From a checkpoint of a small transformer trained on Wikipedia.
Size: 16 layers, width 96, 3 heads of 32, MLP 384 squared ReLU, vocabulary 1024, 1.9M parameters.
Architecture: no biases in attention or MLP, local attention windows, gated attention.
Training: a variant of Adam for these matrices, 98M tokens, 6001 steps.
Each number is 128 + 32 x the weight over the matrix's rms, rounded and kept within 0 to 255. Layers, rows and columns count from 0. Numbers have three digits each.

# layer 4 attention query, 96x96, rms 0.1, rows 0-76, columns 48-95
115113077155128129072147121080156097135165175123081095205090186162116190126111125113114106062105143151122153134137141074138147081121121197175127
090119142125087155086114147131145194115144103114118115176162148140150100127133083132099166164143125133121127138196130061105150164121063072113108
143107098156143101111121108104153068121147177105096131161060169188132133115133099097140107140139106147158147114128102120121095058097141175131092
139170128099109171165108090168127200118110095097135162126148152155166102184151075145075129107150130135156102118111073123111152163136073077081166
050064141153120142138139127140156157124122102113142149100133127091108144110093091128106173139124176147100170101154151127113137199096110155206153
113115127180179088092163116072137081091117179142119110096089125146108143084129129106148163136134095166097165126125120128144071108093174162174112
109086173149103089098143121138162114109184181133061052132133092133112187090135132134110180153069131106105183110115137161128099119112123165155121
119050080180149092073153138101192138084130168126069108126129129187074168104114158112117157137068126133102187110126135128174071121083181198192142
194133082131129126098185163106127154134117160166112133154177130133122143147128147071125146128132169129113130173052139109121099101115138167151126
152142152129067143165156119107086105116139119145214138132099176128175125200152143120161074104141111175146109093072126131106164095141102073113141
118080103129120159143126106108151130095161088110085121143116102164114091112110148072201119157096128173191099093113051083136114158114127144134112
109138127158123166141194053129156126087117108146136117104143151126112094113124118136097136176113145096168157149119129057123149159176102088134124
125104146090088099127086144148176132075164130111114165161137125111153147136146099204057121115105158105138133111116133086163180178199125137122110
167128170191153074146132105105142160129183138131135151112051157142102090139196176089096157121111107126130137099136092137123162091130142130141166
114173183118150135140116081157141103091081141143099142164152100161121125154131134095079158197105163127114132122167103125065104094112079139135115
092102142090113101092190114146109143176165086167131096092153071172139093157142099116112113121159156112140116101190093116129062136132138119115051
150078187118170184110162058084131128122109107191169159143096174130018121093069119090139119098097089140132162168056078062114137121155140111123184
154053124215141053062110160146064175129159099124162141134099182118162102114148155082119089121111104067166161104117134095113154071157123055215065
140126154177186096134106148135115111153104105120094158115112168100068110095115130107186082101158147160121145122095107105142126154080172125171157
109103084081080121065184109154090159170111121125131135121020112133122152130129087129103128140140185151122146126119156115101152085185169120142147
113108076091098115116113102118092181066125135115091153069131105129078162155092115119108136162141146143110104153118121149189128163129141160162152
142126122147082191077131128163106120165137149114125138133112104196109114187137144108080144109135166150130112151175093135110073079150114170139177
118125148083123136115104137102094135126178090116142107136142138132154098142134070108102088107163173130146137115136149112118165125158119090143072
149121117165136109100081154169149124118137122167107120116113124112116067137129159131136140145085106153155167075126129132111116125100075179143137
137139169120138115163047140206175146119105115181092129120133179098140132119145144154153105088181102129141141129101118182090155119143151097097123
106132145104081112131195100110109197114164081150147112138173107113162106180115127115122118114107140121078144133101139120136142101158081080094063
171154136124145109124121122182133140132185121153115130104137114090103146170105111146053108175134134057074125135102087148125097067167168091082138
118104112182147195160160066158112106116137113162132103164171107112139098118151125103127121167141164113088132094127145168098118145119143129125109
100101108121177099104117146095102100133147099172141131153114180139109091158115118146124151128134180124131165137114146170132157141151162133135169
062095099139121115086137136104149217174080122118109161090169099101136121133101129179126112135153150162140129194176128160114148181093185118146154
129119184166146126122136118099132172133076115141134142133107140136085131107121164106129112120107129135096146141109060116119116108097161127134203
189160064130079155151073108156143160097103113140136098098142075134193118123089117106120148102120075106142087160090078110145151144123072071125096
139149131107122124113110136117114149139158174135108105142126116118159138168138138135093123104104124163123113120177144083123131115111075128116113
093172126099107161097146146146077130162120030125187194153077132103149102094098118173102090194172169134132123138106136147112182207191130020104161
142082158129169082122097138127174077102137188141070077066180116126107133087116155111175174129099131121129152102132117139135075080091135168123112
169193118074107080154113102114109088156162202120123091153109154174162118155209109101121074101148068151188088103078101130130109093147109138033067
177132107120140112171141121136111145128106173168119124152114140142157098156170131083136112088166101143143099090132081146151086048138120128092087
120175126083093114139117112106071129142144113159166138137100140145177145103146103141118062168174141138163064146103138149107147102169129063093138
117121153137105115092115147140172104098157143144103085080156100141111140102111135154115164135099146083079156117134135158120106171094150143138117
117085159138135113102134132145191111094148183143066082081166107107089160096075132122148229158053107096113205127155122133100110116064138226175161
110162086118135123134105190157093102153103121103151135124149157088112146104133143157196115117143149122144133197139124107136161148119075116162103
080102163176172157168150089180203137085160166133053054094201125119098202075080129142093239166088122124078169126143171141142034159128065205129118
137082101192102147136144125102102099115090173147135154155107140098115134147150098115151102073130095116114159178137088135143198091058124158144170
093184132181125124093106122123156060124087148137141120120160157070130110181163136151116083086149143152093118140143099133179131143082130132098125
100132138139183142083088168143166154156066132078115126134088098153167135152178111158151126134185085103126137161091170154090136089117134122123096
132152102091136133117196094098151174127143088150144154108202153106146105141125139110151145140140132100131126156142162151100091147113095127094064
158087072176158066099113151108104109098113143115126133105046130067145147127126181109093139165119116164159099155151135166127112125134128134168134
133156071149129132102075139120146200121073082108134148106084165119130126102118165105061123108121108159172145073095122145117102129143162117154165
086085173104095113091145122138138143151123079081135126098151112137159131108085120127136134131079115152183105133136130123185145123156154095118108
104160085146074142113125185112144109132144108136101126105149143120157109104149192114180145099127132159118132109151095143122097200160087161110062
154134152142158160176132150116169117164129142162132112142098138084107141142156113162138176109128146091091146115138090098176110159106101146160181
115125099096147093100045089072119082179164109148169104122136093120128120152124109143144092094147079075102122160139128202123125062152080154167045
103091124116115169108130117189144136090119108109114175097123138122083087164175145138133130096121135163090173091161140158132099148158133158147179
105149141157066130082113158145131131117126158104112100191108178105102120125167109110139184147103091085113090165120128085125160156137130156114130
115108081126130094148093131128101154138113156126105116123141101143124118131126130111143110116158067120095118133141121148133159091158099123169093
095146063138163156148116149132159154163082144089106170159133116107095109095110124144135091071136181125098134137125143105124170148131111150145136
135135148129125123126129106095126156139096177136082125165102130171105191131158091140112187189165156150086112157122119071102156096145128135074131
172110054127111065139170147134129211091123115180101150122144157103166100172113134123120098139123111138170117168137101114223151107164126111130129
162132134135151151101148174086125085130151124079128133164088125181119144101087212136104092115139105140114117110074069125142101097143130106101077
078124175183156053125120146118159118143174130149112144125174108139152117098130176113153125123115117095159106147133197108145136153086101096174098
174176094118149155162147100134125140128118105109143154130170178226143106143114104184101153111111173175122157131191149105164132186144142153141111
137154085169129070202122079164130127094121153127129132126124111174117126121126141104124144127165160084138078115108096150141043152117098116071185
160136053128136175147135055088152126093103086185148134126122148105102158117144163128115167138126143145098099109113106114190088113199174068157117
112117066143098133139128169160119138099070140092119134141140121178129128165160132095137125080136183130124120166168059112133110080100081129064094
162087105179117139152112117101127106139086155166097138111146114144106155097117102129143164116099174153130108176165171128154141083071092203166084
084182140048116122135159081120173209131166056097146131169132170112213073108167074152101118097185153150129102072191115111076183175168072100135129
112138090130128138183143128142150138143117107098182156158112156153135108161123094094155129118159178158158118111153133073140158112103096164104107
114185115072099100151128096160088164123145088111184157110102132121177099149183124160101072106191149131117067109131097157096114164152150054091149
139181145137117140128109090137124151131115087141171149140159151138146109147145168125136094123195149159120100127147093086105147191167112089096107
118137114121098109137137173118091125101120108124124089092181105109136123137111171117113119137157165168071148090146124140104122206127098106098116
152098123162151143113106134081167074091132172155054096138109082135064149096105165085199179142083126105109175195127148136204117097109133178145098
139162128112120127171104107132121148146110108112161154144128163121144111169126134108124093125175123161147107121124126065125125122162132119123134
083078174172122135157108172122185028115120192126086058102203082149072197124091203106159204122080094104099195162070219193126114146136104168213149
083151161144106160122208130127124142142126109143144129136172149115132104078167112182135153105131108156109100127133055145170146137139112086116130
186150098194134175178123142151133151076098116109189156128164107153162114155123149124135142154109128089160123069122175131122078196153158108095129
121137112122165167103147118087148104109134074115146141167097106094115154092132172163152119126098133144103151091157150112175136123140102161170061
189145099103124129115113166133122120105151141114124059153186079111160125133128102134105073157071113162142159152164218158133142131140109160151137
# layer 4 attention key, 96x96, rms 0.105, rows 0-76, columns 48-95
096071149104107131085105096149141080112154138151091080093098118086090156143083163110109130122091106080123166113054211097177100165129134113153051
124096101128135100087124144117109098123138158146087068177075094096118188108118143091092104075092172128118140133181190140160129174092129162182093
131118127157118108144149138122150129132121131157120111122106118083144154141134138091143073105079136137140133120169119130187143071133144142153140
126156131145162165133123118106103150137101101129195189191113172158165078137204108112192133142181098169181072112145047104101093092151138112099135
152116117113117127100111185150136198112130163153118077097179047116116198138110155176105141083067110095092189141142138191113092124115149137175125
135129115128112131134146129106153150136133147128130126090126118127105147145157144140135159117114111127081170151130115144123160110120163164157135
112119143138081102104147150129168147090135217184039046080161046139104240136092138175123193122055117115069235166143159184146139112113129183183119
115161102121113134120161146115149135134112140121129147096163114153143105123132145159127153128121125135136119147161112198123116146129146120133146
143156125178178141195117088121136142175115116103184221127156133149123054142172085082090115159177136149197044112146080082143125149091176115128120
152108125131109132145134092141097101105162138122129105129132144161129159142121108083161100136171155124145143114114187128109106114112096131102115
101146086166199102118148076118174108099157082120143140143067141059151125102090081128179173136069092077142112119165151098198133141193123104118087
081115158121135101189108139118145083080128146127186132106151191082166127179146086125120140138113067094167108099139170121094123181128107104119082
146136135085065141108176129127086152141111130102161182167160087165173094166143123171162124185143118097167080140129084159094135163123148077119146
135071147153108101072125119115098126112147142173104155132125205125154109150138134115152113136157141137073144100136202112118132121115154143178080
073189181181146161113093114132138065081100127132140152114166143068081156122129141101148144123110071163196124128159127140156127074185112132086117
104116117110111097137146131095176157145148166119077127139133094105165136181124141097149108112201117128140160133075139099171122108152111148148162
099063106100147140093102137142113088083122085130154172136089132140106131177121088103162126156111137083088118130096149063100088174115066143158103
151098159147132148160123134053109158057133085152115108147120152118111165140105093174090063125077110118096212123115151140107142120122144094156116
113090092159147154122083164120129077115146076127113124167103139071077119126122131074137161198099178107088171122092143111181128139104137109132106
131100160165130149184122076088073159090121197116096114119098176141086157117112134143115133158098124139100142137115113097153150110175149118111183
116093127158114116131159115119088183144101151059135204101088110140144090110194122143122154125179107151097128131130078123131103145102146141183164
159120151179128179124120067125120160129152145167107140110100135151124123122159123098056102143133102149156093136136130133154073116130120150125156
134104162116123184144121095102124183112125122155112104113071116187098129142148152133137114143110094072086155107089158127109161073151106106105148
163141139180120091154115127131125055096168129134103168146123135077124136105188120072156148160121151083140139132137076159174121098134160088117104
165092174089090167116106164128112133146089162213109150107084129117084118096109123147164171135160131149084143137084139168151141143092166137120123
130121145137120138148136098178165144082125142116159109081112133124141128139095108142116090116117080101119157125084118144117156146195103148063133
100098119123082098098108154140103149111093117094138128111164101130152129186143191191136107149172161162114140140078063128109112120091122151129129
184119092126157167094064118180203156132139140105146123114092184121095132105072090131160089112228125090120124110100125154186156190166078096102130
159115092121086089158100123166113132069132119141175075152136136207092118097125168125155110079122118057100143127133107125192136136081097140114112
128114149141141151132139198099120176166102143151163109122103078141117109103115100203112117140084117193157163138162109150119133148123161148186194
050086118184165128105125120139119094094116088121139116176134182104102121109114108082140160147093146142120127140126123128146096143117108141121094
156138165101143144136151085136114156166134130184125143094137080119180114162166063187089148144152115156103113160120122128090118113124135120118095
073115124102130130081160145102177106093125184138080072113157050098113203129092147157098206114089140091063182131140121184123112140130153168199145
159147054174119123135155098143093155134147132122141150119131095146110112108109149086116101197148148152132084112200140131144146117104124110107140
071070133119082116084115134120181146076112163121114059097159100119131162148163107158112163146090114128091205165129146161125151134159139154183140
085126102099167156153149140104127141152138070158153153123113150126162107102128147111175132130148221160135111108137141157133147143101187070119133
115169113134190125163125119113075112142158076115122186183097158125136100074109147073164134129165157175154055085141140123121100158123128100110127
152165121156172132138139102085097123126120098102103172162113139126097128121104150108140136127155117121128096106133136109129102158112146092114096
045013127141084121062129115075177116012142242133000033087179048146092255176100135180052213147000090087048247180136128158151076140127140212216118
112103133115091131103127108128168122107100146120122108096131103125125130132150109169139133117110122112121160154113111145130149135136107143138147
130066135103095142031135189118165125068150202162086000072148055104142177158135129207113203143000144116119199129119113121151128091145121184151104
147151124143107080126120140143131135143115122143136160164131133130125105127152117123177071128137119105143120138134145133121145112133139097105125
175154126079160146147143133119127177127137152136121129084132124130099096135098164122130138157162108123127110089136118157080124078095072152073168
111089088054103131083119162131109138146101141169115130141098073106128175131105117126146124116130106115151122150150121130151110106147079090135152
124124100116144089163148148155166088095135086114142117150162130118126109092136088103156139111073149096128174099129073132144104130121113142151160
136133080168122158135108099143106096096151162099102132149150098138164109105117100177151147150148062139095156106120127158122112119199164176167109
124125200114157139115108098070136169152110137162169087132162132110086130123109114145117115083175157117090130132103114095139110121068148120170137
103095126141137115162169151175121164125140135142141166129134103075094122109134114131099139134090122100085113136100073112125133077046154136130186
137106111144142135123099103113138101119137124205096119098124113129139115139136116149113122133080127175147152184128128134168131169144140167193046
153144090097112132109142093108110078128134200086175113159104087119098136137107107122113131127122100193144110134165114098155146083193133122137094
165136085122121160147112125141126105099156152170176127123127133197153132106156162077150118162143176119115107107142122136097163117175118099095120
140101154096148119160188060081143136123106108129107158126091127149136163163096141125143166086106082133137133127078147182174119140076130164182146
148143074119115142082139161151112105134120179062164129156145137151123127074131128136139148139102105143154116092129100182093152131146125073137134
149133089156125129146088108106130142131119120146124150119114101134119100111113105119113101168156197123121142116072143114121132165132146067073117
162146161085132133108161114050132092118120133121124110122121141112088144102103113101128152089128106147127129145143171127122115129095122153143107
142109143085104151108156153163143151078170154127119067139121136125111112096122142105159165165138089116104109121120134084142124097135136168126140
131174126119156119153044049161129090105107084165127091162150099105125132116141097107125119154105146090154105144156158114126132168164103084112082
074133173097126129151108128060107165157089139158134097070153098099044159142112160115138170094133126128124131118133137147084152057078146142158118
113125120138157118176168146150159090121138098169088106147107155126062154118146124156162100109124138124116125120109171009162102163154112164151155
146125106128085134117125163081146111141155091153147156098095180165101139144105155134137134149137092145113136136105125143146131122170167122108123
141159111076095119148146151139110143098143140197118099126145122117184146129174153139123078072120124166146117110085055124091128076095138113083180
106109161119132101138120138104122165114082138072067162117121105090122205120162110095125101154091153115140124109153220105056149116148159122119144
050100117142147126113102109087104130085109114164105110119146121120118141165160123148121093168143134139111131159118165131114146156168122142142079
142131141113089123108108136120073116157154154134065073148143070078119153145127103089096181115073116111164132120137104075137129107097093115114171
097120117124160116119122158084144116073202189156057080105084046127111182121104142216074154157103172133063202176140126148168129143140167161137099
103160145156138145144118117136119105105082121179166158126167109146122114134147138083153135153142130151112100170123125111095156114111109085105134
164155132156128135127081100175076056191105079152198208143140156165123052120164159066190109116165124127184074105104134056127160113084098097101137
155147127128128151146132112132112122145128068123151164147125144165152077136106123110138114126159116159160067095130128139126119168131125103110124
161129147126121146137117103104132103125152092118139116134125165134128095149096130099162126140116105137152120132130140110123154151137101123101123
115079159148116076090113118128224132044196148179024064088129082099069212078128157162139196120024119102041230118166106179145134142124175147160154
114136098113121114128142139119134111084154146125104106136101105112114149107129144151110160116126150123115159123137131145123120140130146130118113
195207074122130161212071066117020123250114000109251255190105242144170000122150137073224024126238110187234000103136149051103191154149101000110124
155149115122118114182101083089125140166122069098131157150106153119127095116108112100145090155149145134145099123137166113154126102129132072154130
169188060059112145207133133190084157162103076123255202110150218108166081148106116082092086146164168161162000078084136092147162143122134047115146
100122129137157128143103143079106122099162120203146154161127102129082152118119116167085098109153118093150154126116145097152197158186135191169134
053141090116070114127113143116088105112165141159101132137143143108134101139147127139112101129206132117160142133104113131090171114126127190145138
134156096106136087085162123166115080185129163161119150112116135106116106171150093098141064105124119138161084105197076134148110128123099132120128
# layer 4 attention value, 96x96, rms 0.0886, rows 0-63, columns 48-95
146122133056091091153124062112151126125208135137107138128177161108105156131184098120124106119128179048179121128151167087119179138102084112110070
140098089062086099165153126091144185197088157154124094112164129130134104098153106149106151146137131128154135109155088123110104164091108152091120
107143131118103097139142176116131185120108129113128156101157127237182100171194163143118121121134145149131131108105163112122147124117167115123188
153105163155106148162161096132105136131104106169116141164110093127109150117092122122090146116145062134158123126083127112159163118176105151162067
100095076071101079131153133037119129143135179115123163137134123135147127149143065105094129149147133093121131106157174173128118182147078101136121
157136095165152147099131095113087128122117122144135082067086112151113126126175145144125123114152145079172141103145096091143125074163189098198077
066095116068116212154113141124093096071089132164122112153121155107128085102106086132104163096120054207135151170127135091140116106104142133123125
073132130115102160128084173140118158123157171131118154118113169114092132127076144142123130140109096121141164116123138157077029216118093094170124
121180105091090078175178055113120132120110150178120179100083103094180141183175122179121115090150140074135123130107144151099186121107120080130114
094051101099101183138100058155126145079145150167164111089121134131124157234111124111152131103130154154138110070097182138078148130140114113142151
134068094126102137144170106078123157120121105208097139167115137190164168086127106151083109089137150155055133108057115096159139114148149152161165
122131203107171131106123170109159047113086149107121109140099181143086109103182111095163165130109146186119120147139137147157104140145114121126149
149159147042102126125196130132176105159080127120134122054115118122173088118212082176138151101126165116121112120135093130123221166137123080115084
102165092098104145093141166176141137177120108155234175123097170106124110177144123072152132104169154181156105078170116146141133084131147115047176
177144139069112152133090125170116161103127123075089130106129132109129131127123152192139132172111087089188141139151096100113179107140136102151100
142136118118183125094068215137116076108110131162126095132101126119106101082126169136121127075100118133158136187149124179160092106106180162135096
113124105101142134140122109139075174123100125092142158164108080171115127114053088112099149086158099153169144133160135131098152106140154133192112
141080129157106123147157128118110095107155136166119095124131140144135133202139158108081089083126173147133114131131119130089130120133130113140133
134162172093105142190187109187138054098104119163172109108112146065179115162109138130145153133118122095176095146146064161195164160138203121144149
123112101139088099185127153161161148067109126143142150072099141103138124139171150146207142147154071168109076149064103132174094153146223084161101
093083136161163144150105102080148123139097157114107117124168146083051102133113127082206180135131113159127160176151120162123051156036112108092054
113114151120115129156114107221100169132170143130171159106115168179128172145140122126176142066083114105149139190198184132113143115106081128184105
144135088137096140146136117082126154120101120114142136132064107095047127079146061123162183090138129150091131070071116142162147168166165172151107
171164110131115090155134178146134185139137150162111106139117089180120132130174081132160110128144139135150147095161129112147115113133146123145116
132163114156159103159139163110130089116105142132080116133126110105172111168109177141093079100142137192094126109100151178173129071123123143138123
151106119112113092157166118173166136118189094163163116155097122131201154129117086128125142086107123119123107111093108135174174166143105128108206
123134139101110138123154136113128131122126130162147163149128155113196110130085094127109133079147124088213117181184135148135138126098115136142147
151149151123156161142125055098175106154149127155104113129174116165173117061140142118114162127120136102148127106106144120137088178126109150114102
148089158159144194099115114105152166099111104069109113092154152161127109159098094152164149194147128208144134161147101095103100127146143158121116
133150098153105088176148152165135127139137108174096119121155103147188108050168088153106127132117129082167147137154113172085087123107155081094148
142163128163137127135105164127079125126109147070123073130086128084066095161136138144087090117100150162176157109111089147181202127132149127086147
105101095118126173115173114056158143152103081100092174159072098125160112163118188157110143133096114090136130108090063070189171114130136124220121
161138114135145133103177148114105134104137151152105104131094104135084114091139197087101118077103106161151133085064132122168102138153176148126095
107102142105161070145124138117144137147107111081190164133104124116177190136133098143172118114151181089108131177169131166105158113160141087161186
133080162177101165133185157092102112149147127115110140145142170164138104048133138137146118124129139132152159087177121118100129148109163121150142
142100149135139072130164150143129142114146113138107127116132179165150146148138128143136100083117085159158124085121127149085119150124093147147136
147153140101126163141163138153178172113087129126162146120154119161172078129136189143160085109147135124161142159127064126089175097156150090139175
117102103147132067153104134115113112129184133164118090134159085100130148168138137096126130118130117156120109145123138125171101091114159162080083
159119142136171114159070116096121136141113128037128147149172111136112129106130130132146126117129128125118147152173104116108086111136105136122118
114115124190163166123092103097125105174115110125146131157123086085083117158089140131071149171134187156094133169159158118136078080060162143134121
138117155094119143144104113125161189117120080112177166120157167119144095167137065150166106139143122142153146143155106141075193150157112113091185
110117169110127183156108130132087117116152102094129111134144129153132097110076120166162123113130135153142145122184112175110093153098139108116121
142110161137117172134107144161153145120070133118141101082183115163101114137128065131191137141109139075101126170127093135129154127114088094143148
135138132176098120113190105131123148095126108158101092124134141156129118087125119131187130123148105172150156066116086121119109131081198114103128
101098146118181142097096108081112108135112136077101135130156131162180138165091125115130136142133151149140133101176142103114132075101128157120106
115127082167121145117120142122141108124079117092128146133117085139111120101105102123107142235125151138170123119166158094157113122070136171167121
140103133153109101119150150145105160097194115121116108167167129198161122123113127100179120134098110150136098085177107142090100065085136142123138
199108144158104115089201095104126115128174117154096109123151127174134123115096159117150132094130127092146152123192092137137085067049175135143151
193146142141161165086149135096128099164152142112107102114102116112082151068039168136124144130132111160110135066102145141136127101098100141104127
189093121159173167138129119120130105151131121137150115080130141125105170089113130160113142153132158103125125120119151115165094124130092116093092
100108147164173135111117135135153108147139089113156116145164154113097129098085114117139137151116151139105137116183163154086085133104094150111113
130112138127137149104157174117116137102156120147089114143106120171115098095080160139113142106112093161104134120128103138138107105123161146163121
151092086098094128139161142105110079114159135146114122146132115112085164146078124119103170107121178122119100110144100127133154087121172146144120
150193133085127132140151103143132160108081107156142163096152172140135079174166113126143129134164141117108136121104114148103126143150161102095152
134184095127074114123159085099125125148085138106148133121136134083128147129178094127118127137149148085113125145087137090137174112144081129086140
132135151173103094123150116063122169121166102128085108164118132130125145107127193122121080133146109094124143123075084098130132103104133146095126
134129129118125129165105090169119107131117146115168121083164073075102147102143113110133128157125163065097132138088126147138111154113122104090137
102090109150113073152079101140136144130097123110172121140151118101133102159148095114103159116144154088052110190096119129155103128105093118113140
159105110154128100091151095126107128146136097104127134138107126111131142108142138159092103181076150121151135133143080134137107081091138185128128
135135136095142114127103124177143117143102100099157142113169163154188089147144062137151141116147154137160142135093121158120132171145154106140181
180146141152109129122149098154113154130153117132138122099166149156139139174120099084158124139120139132146141098141117128041123050050123128112107
169103112167127165090167145089107098136158148166091115125097127136109081173122179131120108086125116149156163112155106137150060124103132145173086
095101117112138116131153154087122083117198101165112112148084147117147141102099178111120118105130122191108099110123147166151067134129130120153092
086118101143163153128156137088146115144157110136156123137156121105102133075114106064143151147122128119142112150161162127125122063079127148129175
# layer 4 attention output (transposed), 96x96, rms 0.0847, rows 0-63, columns 48-95
143154159107139115060160068128115167090147134093171089057192130128086103128141140074109047073158151028136134127210117120125122109144132139165108
113117145120121157122100099132157181144141134167171129093204162063086148129097118132128112130132113072094122147137107113079132156101183181078117
114132196168122155135135128088133118087060146142100145149129100113103124111074131054126090089120127177124085099052062131082140133130178130149159
145166081099155148183163150135139091140116145131128086098151106144128125154163091117110160124116067149104096120146100092182111100179077113110103
084116120060103053091146118075161135112127170118148177125063127164091150182111147089167155103115129142102116160105154156115126118074156155176156
161154156129132133104078183147148092110030154123150135131114163093126102082139108103122036120116140119124172183141129099170092093066153124087184
114157112153172161147098184123109106127127092173148129159127186085151123101110132123167139118106119215130135124150189136151149141166185165116106
100105100086111115091147132077128146170162136089110164091149148160166140161096135102152158067113140164115109135116158154152119138142158135166122
116156148118128093097182147094138157114075194164189163127097142165139117162174155103143138120149094174132152115087104144098179091054123130195126
126146124113125083152181097110103144090130107124064097082157113141141135126081075098166069078220170121091033140156164136150128155137136079136077
106195125149107138113152108085130143099107142167132110140116125117123133136063067091093062113129096157095089132135134093140115150153166194127182
092089152124188109112083124123202091144170114158163196113083122176156097124149174094149204105108166202160142151127139124132136097132105155102161
151154190125185136102138156164201131123074132174214137157131192107119095105144136120118059176146121152119124183143082106021171045126150148145144
137115142165153155112107135152123105130143107147125128136138143094118123113145120182135142143097175125119090128129129126119129141150118096097135
116131128111100128142137138113126135113129147062102123076124080112134135121153148131167169131125131148154206085130125118145167139080142110137122
124128171190134122094081179119156070149139152183156168192101156101107113059148161112116132167107104187094125129143203111151140151133159114143227
155150153107113101152096192125127101112145178145095129150084165129112122135128116098157125093081091226159075110092135094127135139116174072112130
137158147148132089120150115088107133132104139153144182167084103123144094118106139089125063069150160070107072137136152119197095123106152118142173
106150117160119124152118143147131093146134090138114136200157106103139129068156123127118101180173140061137145103150156125178122099113090128162186
128106139200073096150152115163139100175097165152068122183135159174126141035105123129165091172199129241116193106143170148205154094076121104187165
092102124116118122138122106144150098196187102162134122120159156140105151121146146151197194113128124159125135157167171156138096136117104149123079
123136216104076137104115139090123154144211091197113107117176099107160118118165143088149119031148185152161054165155167145111167095193098113167119
142158066118144128107124148145185086198110136130157087155136140192144127140075086125117093148152096188140168198153149098138074142162161145131133
169119097172157152092123152127145150083089174138087136111105153137106165128098130088098055082148118091143158160104123110142084174102175159110148
167133052148173102129134173116157121106061166123117163125078150138142129191126186142110103095103093105102125124081107142160088124102159181105178
123140096143146150116140098154082187118126092125133098134158111178141125186114085128093051110165157045155119127129076124125124076189096145088145
119132182087169120094112128087109166075139137175188172149100143114138110137166170088117137078147134150145147122098130134149153144143083116167171
104131124110148115172135073152167109105138089136139121110179123181103110070130068050129074177179132044082150123108106109113082177151088172092092
102133150169106124155124114147108123154113099092041098145121128123120132124110110130171137148155129129129143140160120139133079173112120138083083
155141138191116129122121106125106114119106145128128160154143102098135096095131081095085092201102119041123155112070131068125055187144154175134125
193130083181187158153109188122161096155094129101151166145118127085149111154122170183101132087064083096165165125120066114101141089086208070079118
099148119104110157122131155111170171081094105109130119156157125096136097096144099138127080157083116187141146154178100121121154070119056120125147
127136109128103132118135116155116102119102122096146136132098111135086104155121060136131057166110132141119091169122142110145187120117158138113174
133134216128142144119160154098154146140159134153108145127129178120146105129113176143140149081090135092164093132122124140140112097108116120116119
152137137108115148126097148107115141142112110128091122134142108084138091182162103112153108127105108120129153113086085108116143139145080155073119
114122118108117104137139085110099122096122135101129104118084093129116129195144097094127056152150127116150139135101081169133139084112122163094151
155154152143151164139153170092168121114098148165121094128108149092146105115140207102113164052070131140136175086121088124169123104121146132149155
116124110127112118124129078163066124153135120102139130114114122130131125163102071181117094166161131111117100137149158129123164162137151118132108
108142169085140096132136080101095118137184135141073131116129129095155129125150158143121155106122130170119137092127147122143144161156121113125075
131094150122109127131087153155139121189183144156171122134130156081148151141094138166142112150097130223117076137143201114102150195117125085044092
127113152136141147138153137075175125090107127135086111117131104124131130123129210105101210087116127099128152080119095150154083106147106152187122
141140094136117113174101104132094117144146130106080124162111103121155147135164106102122131187165095133152144109133113144139132132140134157110116
150133144165130144141116150123183110110128111152079123158158147116142139049133189101128210116127112123132152104144091113162084108156104122162105
154145111119154155095113140116117119107077113107127111150122083093094161132133126112127115119172104087132138137146087110169128136170143116106125
126079155121099100171130087124177122162137126144119150118074167110142089128132096086136143141147117163147160119108163165151090160160086119167093
096097147145137144082091125117114118140113152132127086131180123098125098152101071129129133147126138170089146122154116101107158194134126091091116
095111145115140126165115048141052126138128143078023088093147113097126128196144065122125080159178152051106109114119112147162125119153117149133116
165158141104166162134117151107111141113113139118117094157103141083162108162133147090152124141079082150168126120088113130153121121112124171086148
126164083105134123121178128154134139177132107134172139098139114142132123180118112119075074131120135182122083180137150111107146114115143109077162
108130140131119121148160101143123089140112133163157145111145134121133092108127126148083121172118115179114119160186139120111131115141149110104133
132083151171124143161123126103117126139135094174131169132136126118122135110116125147152171140147128156197155133131120166106150185172147143084116
106156098100124115096113132144088112161114131101133117137138118133128139178136066110129063157126120156121099140120126088128134117139139150105161
117128093127116116109154139137106168122144111120148131138150156146141115179119100177145135181192143121117099141174123133117163104072122140105119
124135154125129152126159157088188146080100141142111142098092153150143127069128205120120192099114123096125186115120064136149100119111139175200161
140133149142124117105148140132160134092129124153132126125131156155109126070142189133128188108124118096127144116142098144123099133119115128163109
144131082111118117129126115149108106144110120124142097155130080102115150174157103144133068124073094121137138113132098123114132106103118151118126
155130138175140149135122122137158150117144117135090125147158159136151142057126174144126214156122132101102138131152123136132112131124159110145101
125115192153107115088135109131142136128162147156096101128150177141134170062123155164155226144137126116124118111166139163130115167130116126152080
114116146156097095122105100099112128151119134113173111167123122086131098158154100120123089176120093163138111128141144156102132145140174143083147
132105173141127152133138144089182149085131124162099129127124118125137130093113205107113205098138146129128176108129107146139115127134119168161142
133135120086165141148144097100130152155125138117124102115110143115160140132130181134153137083164127067128153116114133172145097117159112109153106
118120120104106132125111148144109140154105135101197147138093107090140124161112080133142055154113094181152114155117164124123168137143145130087155
098122102100136101126130104135059139166137116119168144109132130153119134176115058149140043147152144147117076162125175133111173140125136122106138
082095152170132122121091120113138110122144143128118164136113140139120117177138122160154140140148177127160047142173158150155116167102108134120162